{
  "n_layer": 14,
  "d_model": 64,
  "n_head": 2,
  "n_kv_head": 2,
  "head_dim": 32,
  "d_mlp": 256,
  "vocab_size": 8192,
  "activation": "relu",
  "norm": "layernorm",
  "norm_place": "pre",
  "norm_eps": 1e-05,
  "positions": "learned",
  "qk_norm": false,
  "attn_scale": 0.177,
  "bias": "all",
  "tie_embeddings": true,
  "parallel_block": false,
  "init": "trunc",
  "init_std_qkv": 0.0625,
  "init_std_o": 0.0118,
  "init_std_up": 0.0625,
  "init_std_down": 0.0118,
  "optimizer": "muon_variant",
  "lr": 0.0118,
  "lr_mult_qkv": 0.7,
  "beta1": 0.93,
  "lr_head": 0.0123,
  "grad_clip": 1.0,
  "warmup_steps": 200,
  "schedule": "cos",
  "final_lr_fraction": 0.0,
  "batch_tokens": 32768,
  "seq_len": 1024,
  "doc_mask": true,
  "train_tokens": 145900000,
  "steps": 4453,
  "dataset": "wikipedia_en"
}
Each number is 128 + 24 x the weight over its row's rms, rounded and kept within 0 to 255. Layers, rows and columns count from 0. Numbers have three digits each. The size before them is the row's rms in percent of the matrix's.

# q: layer 10 attention query, 64x64, rms 0.176, rows 0-51, columns 0-31
# k: layer 10 attention key, 64x64, rms 0.176, rows 0-51, columns 0-31
# v: layer 10 attention value, 64x64, rms 0.123, rows 0-31, columns 0-31
# o: layer 10 attention output (transposed), 64x64, rms 0.145, rows 0-31, columns 0-31
q0 100:134105099082077123154168110141150126148106127157098158139142139102103133118181089134154096128146
k0 097:121076066136118091137150121107121106162137102180145107142137120115123116125173085167165135115139
q1 094:104168106132122155115156111179105171122100154133119120116138157117091146090121153119122154116125
k1 096:092121116102130133116178120155135139112075126126111096104150125094127153122122120148144136110156
q2 113:144115109136146098123193122107134105147125122122158154163124149114114116156131118054103148151138
k2 104:112075140142125109110136115099150144131119085071126104134160131103116098144127127122124104166150
q3 090:096141130170149139121144129100159139084107155112089111143093108149101113157130152122162088188116
k3 105:086136128170141121119176111118143120090102154080127159106113096115124122148148126159123169146133
q4 102:134073178112146123135137173185131079137123131118120152142124109123124164153109132101118146128140
k4 096:136105166092133130105165141124131138154121118130129127145100081126151111151067156142082130101108
q5 096:151132137126117129160146109106107116129141119105100112128119084180123147102152102110185175131086
k5 099:167149110057143122128139121092107125130105158129083135130096101142103141115150138100160133148125
q6 100:137102140152132140098158127111110103114094130183157136157136126132155110134107163149130127141139
k6 093:109135161152137155121160137136124108091098112137176149091143144138105128143090160152143170141080
q7 101:124125142099147122097130138142133133124091118116115133164145094090115113122132141131117104133066
k7 100:135112166072162101117140157137143114128125142104151162165092139107085153117109130121083102138096
q8 101:123142073111093126141128176140146093103131147132117124103124152111103131135067150149091132116110
k8 085:090134113119094155138093104172153096117150147103110132105166126160102122057131118133118166124125
q9 110:171136088133104121177130087107096135114146131120128137157132086136163135150112126148138126151119
k9 094:149128123094150145126147145114109120131181138139118161121148135132151156195121125090172167154121
q10 101:116109130132102123120120143108155101122114152136114141117113179075066150112116130157119141177110
k10 102:087111138165060128116123121124131137131114135104112111157083134107072153130118140154155159162088
q11 089:104161095118120130149115148161104137125129121109201125137174139146116122134107154119159173098096
k11 086:164115146154153081144148141128130107118126139090126131090136154124125100083128087086122143146132
q12 093:130155124108141150148138134138127097158181137109113127106105172127157157147102125130131114141167
k12 089:107146122107157093131134104089137136161144136118135101101113152118182133156112150189127156143144
q13 103:168153179150152123095168092136128131113115112088176124142115137115116112156141098132105151094116
k13 114:140113124119198145113154095147097186120148117104152119168128141124138093170154134119120130157164
q14 095:173078133154164136157114144129155141155102099107150149109165110127089097107077134114131126140124
k14 098:165095162143119144170089128136168137148105107143143100126162116120119124101142149135143133134125
q15 094:103099166126093121151156123094172129157111135130101136168113121156124124145088111111148104132117
k15 098:152147179152101117153149099071124148154102125147129143143142079115133114142133141137123124118113
q16 092:126116119097133091134166093159163096120116096145084079126152137142118131129096115110128138131116
k16 093:133129104121148072147155112144122083148096099111098106173167151122130094116140139094122122163163
q17 097:114111150109155117150113145169117130115117086146101085127154136103101121143132146113109149104135
k17 099:137120145126140130141119134176128122139107094172107074140127155104128157137139130146113144148165
q18 109:126113141129118111145142126138109121107077135093100185138088150118119181112095138107124097192134
k18 090:106109162122129140144152128087147120134119105109110145106124099156126141133130169151164084118107
q19 103:126105109109125115111124102168124121161142134095095114134106111139139117107109112118088157116083
k19 103:117126121074116121097145123168119143141107132111106138144123158134130079111120170107078133112081
q20 093:120122105117124118112162161084097112138138112129092134132128156129112146148110112080127127144125
k20 086:118139157139165115097135145099143141166111120135111106074143113101135143157109118141124141153148
q21 110:131180113130113116134082116104147161116145088091096099122155097148118161134133152135152120125131
k21 098:157170114134128080116140146149121148131157119126110148098108102116099149146127123108147131096119
q22 091:149113106132102122119168136151102098128142117115180098132131133168160121109148090175169154128133
k22 099:153113085143119149127173081117082119125120120116106092111150129151155109156115096148137104140130
q23 101:144117129111136111151100099121126173146147091126151118104132113147172131139118139163185087123167
k23 096:157146132113110118111137141169118144119143109140161125100133141094188144084108134167156112097145
q24 100:103142182163141141119119137136097136129088142087135136148139117134116149090070157137116138123133
k24 090:071121138138124165115098119146097122118094120132146118142138116156119136137114154107138155124133
q25 114:131130078131130110140074119146120126150125133148086120104142135142120123117099190136145180156137
k25 100:145151115111122133171152162173146162107135131159107113105097157126123142124120142083128128162073
q26 091:121116132156096097111118096105086129060144160124129157107098099107133138158165098124153138119105
k26 093:118114105122138121112084143100096138099163153143097145104125088130141110131141116120206099142171
q27 085:131079124133098129122109128134136116118142180108126111166107104137167137142148108107136105155144
k27 089:134108126119127139110120131081165107119112142126108077109117113139157128222120113111155139136113
q28 115:173134141098127116150142095146137149146085106143081133116149104099133161114146119111117139100119
k28 110:144108119078117124146105102145132129184109117128108138168156105092144132151137137114135111113147
q29 104:171104110101109133116196150141090162136138150138158143133114115152098097121164140081081137110115
k29 101:152116130146158119137152156119100137138124155109147087128179106182111114124127151129120161136153
q30 096:134180109148146068174098108137162111117147122166093145122130085156117146129156119106135160122168
k30 089:124136092126132079142137098121168146137159125184094098102117116125110146147138147091087187140158
q31 098:111107129126114134100161171152119159143112124096076103122122081133101132201125122143135171176150
k31 097:110155135150097142088137149134133132127082120096095122151136131102109144169092175149148136160187
v0 111:109112143127155135122142090152097094139115142164162130114192136135098157141160113103103110123148
o0 122:084100089109136133147126136159108137118124114138123172167120164133140090103138107151107114049113
v1 096:111160113103132108100088109152128100123113147100139138111156163140109150116122174113138165128130
o1 091:122144216126148132110163144074144131132120127139151144116113140110104091124112130111119097089133
v2 102:144164137173121107139130130112120122129148097103122118103132140137135130115100100132104159124159
o2 099:143117166154134127143112152158125141112080121110153149133151169098099133133095134112115148150142
v3 087:111130141136103126122117085126155121124127114184147135122118143109113095119111182103135159146158
o3 081:142128134153132136098140158068143154124089135117138145142086068138099132112116068140165120135146
v4 096:124152128117144148135132136124170167108158120101149127171111103113109161121125129128132153116121
o4 107:117072129116115103124117149141156116154103110192112134120191111117140094118113126117170149088114
v5 103:109088162104143151108131078127174117099136121163176087112121106154139142141131100108105145156124
o5 102:130133096104101132070138129157110103152162134116159173106124119104155131132097178063099143141130
v6 092:171074130120105151133112118112128144134122102174096127087119121109136141106114129109096096142132
o6 091:121099138169134100149111124128071149103140114117108134080083164109172154122162107109156153109160
v7 091:161138133103166109100113159129154151114178137096109128124153124142091103113119154106127130119097
o7 113:137087117153147136089139118105146097153137146115076103142120177106095092157147133117098153137129
v8 115:107083146122108144142120106151166142106177134114089119125148149109086162124140107138121128136137
o8 118:170146116110145105109171111158091102126160094111124103142114168174115103123134119127121145157130
v9 110:135118132152078140111158111119128175147118154143115108153183097122112136166159140122141146106120
o9 109:114157116114123079109122164141132145130177124167156122108097153162132125117128110162159113143122
v10 104:130144100139125137072145129124157139118107093158139133120164149116151146129074111100148116127111
o10 095:115104145157132156084132169162108081122120157083129128155128065125134135146154184126101148155076
v11 106:137160142100141089162110084094121154166097143118137140145118130076132117107122117120098129188145
o11 092:094151108146063135168114191109138092162110163120166102119129162141129169148140085150107133155097
v12 107:167155157147128123106135100112099075116141168156129144121166153129101149166108145157129147116104
o12 107:156061137116141161097141140124129131117106129097125104129168121137105107100120097104100135164162
v13 091:103154133106142121118103126096160104169136180106149126130121177134123118146098094114144144117112
o13 096:107143128172122132128128114123151124162113113158054107106132089162062121103136150092116150113132
v14 105:116153106107158143181167142095134106139088150110115117129138140101155133109114143121135117093097
o14 094:076093171167115124159093126150110170130135143140173118107151102147130106121124140149136107094163
v15 093:134109120143131140157098129108118159068132148149070157140103121128108125083105136156130101164124
o15 106:161090095187087130132106135122113132089125137091158112149157096130124070152114109143141139154105
v16 106:141102148110074125113138154162126111157122173115123153115051156098157128124173113121096151163123
o16 103:118174121139141094134114098081129138131161143132142091100153130124153167160142129110132118113185
v17 100:122107133132092116167108114152099161129153173117133143121132125121123091141127180145135144128121
o17 087:187129122088115094142133147140131165122116100138109139109090101117144147084159136129123099116158
v18 089:129168113137127168168108142115129154138121099133088179131142130136129115094079096102127130155148
o18 093:109144149167125119127073145130094135106144153130128107135175082098121104149090128154122109156115
v19 101:115114132124149146120108139108106129087123082184100124129125127121133147129095128128104102155083
o19 091:124055132176142129158164140142169124123125109071127148123158106153132081145126108172129133159118
v20 098:144106113116119131095119130103133137131102129092131149098105122138160116152104179134119092118106
o20 095:088108188135162086093175140106123109123099154120163096106116129134114151112141136153170135128125
v21 096:137126140103098127141149121096145122109117107159152144088144167110097111119095119146123159122139
o21 116:155134166117100130141145110102139149129121120085158131106167081126128140151118105110130114147117
v22 099:130105147146131112119086140142101135174138107121097143146140145154143133117064080120145073120129
o22 100:078128148120119168127160138100146111066119134114114140130115110120136144111114123158126095159092
v23 102:087127153152121116116126137077157167105130122129086110135159170149102128110143099112143157105163
o23 115:179136114121158115147090145112136157131130145132115137128109154154095153126078122084077112156114
v24 096:128100125180127171118107147130101093166114173182112124129106107137094173116110108128130139139157
o24 090:130136111163152121129079169099146103127162131128153140132141103108134152111148117141104166128086
v25 095:115171098114130170138124140123135131152114157136107088159170150100160112147125130162099116155154
o25 098:103118111125094116147118136160145149111115159097137112180095114107100117134173133150078165089095
v26 100:107166166125165124141137132139108181111128169166140111137146114137133104152110117128131107132146
o26 094:148149099137084119142102156121120093127137134084103092119122131180127079073149167117119128107135
v27 090:087135124101155110191137112145116149184144142129150160114140124160121111103079174150123129136115
o27 091:099165172129114112163157135108138109148130109113152104122109099132124104142138112129129128105133
v28 096:143138119135152128128125106126119115102091112131145071130127114135117185140127137075151155075146
o28 095:096117159154164155077101117141126140111123131149120149146094139122121093123146130136114118085055
v29 101:169147119125127099117097112110144080109091098104136112129123158101111124138097112118090150159145
o29 094:144142158146083114117128132097124117094141161122125201107091085161144156117116149129144142142130
v30 090:109144144123114105115116122108131166148098104091168115083104103115158100136123156110116116115116
o30 094:139144119138128109098131128121138159116129145149125093150101149154131136128172119141161092123191
v31 106:118104118129141108111121163110089157111115083127064145098126121087139137064133120121133120160123
o31 101:121080127168144130160121105125127121098127141087181177169187132141143156149158107141150103154131
q32 091:180118166114114146093163130130133123160120120120146115146151102174104139109098154145093160099126
k32 094:148122161122098151066172129115148111149126135122155138179137100141096119114101163089128119084154
q33 099:203086138108136099145138162123153107128158157167157148138137090126137117149134141122114114088135
k33 099:187088126126127097117125143104126103164104166155144133130146109092136107140104151154097132105130
q34 108:152082158129152124111101111131117087115111107076134156163102130127125110108134058154128109130114
k34 105:104103172165158138108142115127120067132084122150178154151130133109137124141132086122148141124123
q35 106:100086119115164162101154119153071136108123090128173105159137150103138092104115148156118177106136
k35 107:116146151106155166102161144159088105079135094152114095134109121129128101078119123152118175129132
q36 106:123138110112169105109153129127158088115105093143102142120128124120120096124106092139196106131147
k36 089:099122148134155120160129115144152122113100090113101142126132118125122119110134109136191174160145
q37 102:103134138189170147117130151128131123114122103097143119158165147086122114090119128086092119135150
k37 105:100157156144161103107115121169145123107090131133162108152122135115133121125125158143104137117119
q38 093:138117111154148109119129109109098168114133162145103081136137123141148128153126104091163106097136
k38 097:137146100148138102112079107132112181104113176150128094130127142150129123132131138092183157129116
q39 098:122115138142128146178099130100112099107079111121098159148156062170158108126112164138186170139125
k39 093:177129118112125154151120148131127095118085131167131158165145107146136155157125191129133116153110
q40 092:134091139131132115118115141164108167149109165111124076144152121103054129133133145095121135151159
k40 093:140099131123147108131117181150105122156122144111084088110136137121066141110095154127099126126143
q41 088:111158116093127123083140152135086136112159122108153133099132135170093074135153101091129155145100
k41 097:110147119169156105128148140141113145125163107131158123111117095164090071120119075125098136152140
q42 105:138149117136109102110165156160142126085123125105067091138106093146072133106115145175146170133105
k42 107:143152098104128090126178132171145117102111180109128154164079122136067154124128141138162145140129
q43 104:111134135131095106175116152126154104131159119144134091083115147099153118142133122151167127098155
k43 101:154135121135115129197131121112149111091142106120159119098149134102149123157102136153137112122185
q44 097:152147170097133161134147158164113151096111120108132118141141140133121072103123116127087137065129
k44 095:123124167095146147132177153134110124103144132112137120176162122140127071160135113124106118089132
q45 097:142119144114133119113177125155097095117118165166132111094098117137126100157121129112176107156113
k45 096:144082154109172127118170143169129150101110156111075094111151126133135122142107102146156112180141
q46 091:168124138139103119119165114144139180143094112138123148126161151128145152117131136149133152161142
k46 100:144116126130103113092155117130114181151096086129155164186135149142127179117132119123156142121150
q47 095:161133141177130147173144135119109141130176093093147138131067135158101169139140152121126136113092
k47 104:122145196151128146152140137099134108155136146101115141112098133141118135158145153165143138101071
q48 098:153187093130126119125089152110119106115120139134091151131117093113129123159150117094095135126125
k48 100:154143107101141113125116121058156120099145119149133138147175094115137109120150153115095148136153
q49 097:089112144132124147100130108157171119149117115122074116124117119119113177129145144109115121164121
k49 114:080124121136113155107152105116162125127105110136075097136126143160096177160138134090109085138157
q50 105:121104107089130103120124117127069108136157135159104123094135109087101174112125106142098149142126
k50 099:159107099065114107150119107135103117114191128119131116110117152138066151116134121127151139173108
q51 096:125136158138158092091136175092124133147149170142166151134134153124078068153141116104117138130159
k51 090:144132154129169107104077168108119113122101128116136144095098143131090092129130134122081147141162